{
  "num_hidden_layers": 14,
  "num_key_value_heads": 4,
  "hidden_act": "swiglu",
  "norm_place": "pre",
  "init_std_qkv": 0.0359,
  "init_std_o": 0.0,
  "init_std_up": 0.0359,
  "learning_rate": 0.00217,
  "beta1": 0.93,
  "final_lr_fraction": 0.1,
  "max_steps": 8429
}
Each number is 128 + 24 x the weight over its row's rms, rounded and kept within 0 to 255. Layers, rows and columns count from 0. Numbers have three digits each. The size before them is the row's rms in percent of the matrix's.

# layer 9 attention query, 128x128, rms 0.0726, rows 100-127, columns 0-63
098:096109138142111112146148182110174132090157064142110115147155127096150142121103100085158149109167146143129104113078099150128119120139131160113100120128130117100056141091115136117106142192151136
097:159106097149143131128095136056096088050121112161145111099117140131107174136106109164127144129129180120158074115164116146122124074128118118126138176127143130105095138139155107147165137124130093
109:148110123163138108166156156121128068099163116193110126114135158144114168153113164084119126108146122133138139150131143117141144155122158125110130060142122143129135083106139150121179129183146125
086:113173127114154136142136150138149126217136130139111144110108104133099159143129151072100120150094097124113156105134124146133140112115162087124170122149176095136113126103177107147138152174115154
103:074119105127108146103137122155118121198183083096120103084120139126128115188121122100167127126136124121130116171108120096155167139128119148116157123142123159136126131116150097121127120129104121
086:140110171132110094168148113130146137154104089121116099118128109112177136101102157133134113106149121124165127098108060119126146134127143093097158134133122123122129156125140165120134102077076143
093:139127139131147112133133116184129137122104137132099083109162142151099128141139107140133145064151141187155143137115136148171144124140080133134174144099180148126175137122081127127117190126170113
092:104119093130146124141081143091094123144119149141164149144116092116154125128137148135118135153157145126079134113136135110140109117144109071155183090137189117129153133093119160132101125134131147
086:135119151098131124122127162120142083111073149052113139114179176133128105128123136110116122160107133137108138125133081180113101108135149103152121116129175171137138144135180110164133115142164112
087:094142127145110145171138164138148125154108152121119123121146128119119173121100162149139111143160114133097124151117079147133131087124126137137154109120092105155135113130113106114111136145085138
088:168140174112131149116144097109150106106171126128148122099111146106132144143150110198094154141096111129159145137148157169138165161150149112165123135114129131133102127126138126112118128163128124
084:133071144109103132133096130152159171130165102102120108108155110148171086133071110123165134141089139194141127136088136118108154113116133145144132107137170104098156144098118194114123146105131120
069:132081143097128174081129107152149094124164111134141166114135121107116096137112114103134141116139130116166144103155138164164163126094162094142169112145102158107127147129111110106181166084117107
073:127133135168116102097133146137170133143078144157132114161149114107090095116133127096139134073133075119108145095108122126117095134099148127090118113166097141090148147137134162126116169135142077
077:117166108091109148133095106089120191128130112107158139165082128107156126091121135116083120147123124120097116140107086145152118091150142153142121137119126119123123142134113143129083093106123116
078:093151135098093179134085135166114150115154121104136138143094136112159097123111110122133125148127152150124124152080066151159144154116141147147131139108144107131127134138078122128136122137116126
077:133081090134158125093132123113168072086201130147133090137103182127137152110135114110160116101126154165106139130151106121130127173147124182092125119125139117147105146137106145104143147138120118
090:121122087138114101126138149148126099094152139138091129115158110181113140160165139133106122133144101144115143170153168101129133139105104113097113132129099109133076109169106108122149158140116124
076:128183176110133165123103112161111191176107145086156105152093132109147131120089143121146183108105107091138114130111100135110118131118130141141143134124159094124154131106132136116118098092115160
093:113128111097151136103127124112118158162086131124097147134121072158128121070097106111137126075138085112108141154139155092120146156143118109142101130129124132116176118110141144113140095128114138
092:099130094133128147094146119138116146124094145132129139124134120123138118146127098117139114112117131125193133084155111137121110126076058143141116124096142109103133167122142084107129164085122156
084:128104121108117099116106140140102093087101121202128146137103137129128152187117135110078132142086099109156124102069136124118157092127113091123118117095149140151142112097130072121122150121107122
091:125154099150160072082111120141135138151132137158159116145113118134124091125142117126125102207118101134105165100113167151123151160146135111111125148104115128095145114123131142129092063168120125
085:110135093104134149143157161152113102130144139115117145148135116115129122167101150106126103071126136152130155157172082122120166143078102112116126143131174111130183135141109124124117121152099074
087:144141153084142113073106099080125132143096159129134104130130139076109161108133129131135142121130141116105135153149112133092133141126141101147137139156114112146149161108115136123101142116133126
093:164133153157102103155186118118163149084097117102136110117136111139146146105112118153111110165126155115117136139067115163127119137127165191113140139097124139140112120106151086091115141102193147
092:141132101104106118154160139137145153178147115117108154120119097139099126122122099083177115098091112176152128159143119088112145130110111116142126088135105134137106139146155125131117111186183150
090:137130103143136132120106138148132110110135133124151131128145119100135142133138107125069092177094132091112126114132192136119114177177108090140083154123088139149065119117156124122143136090146115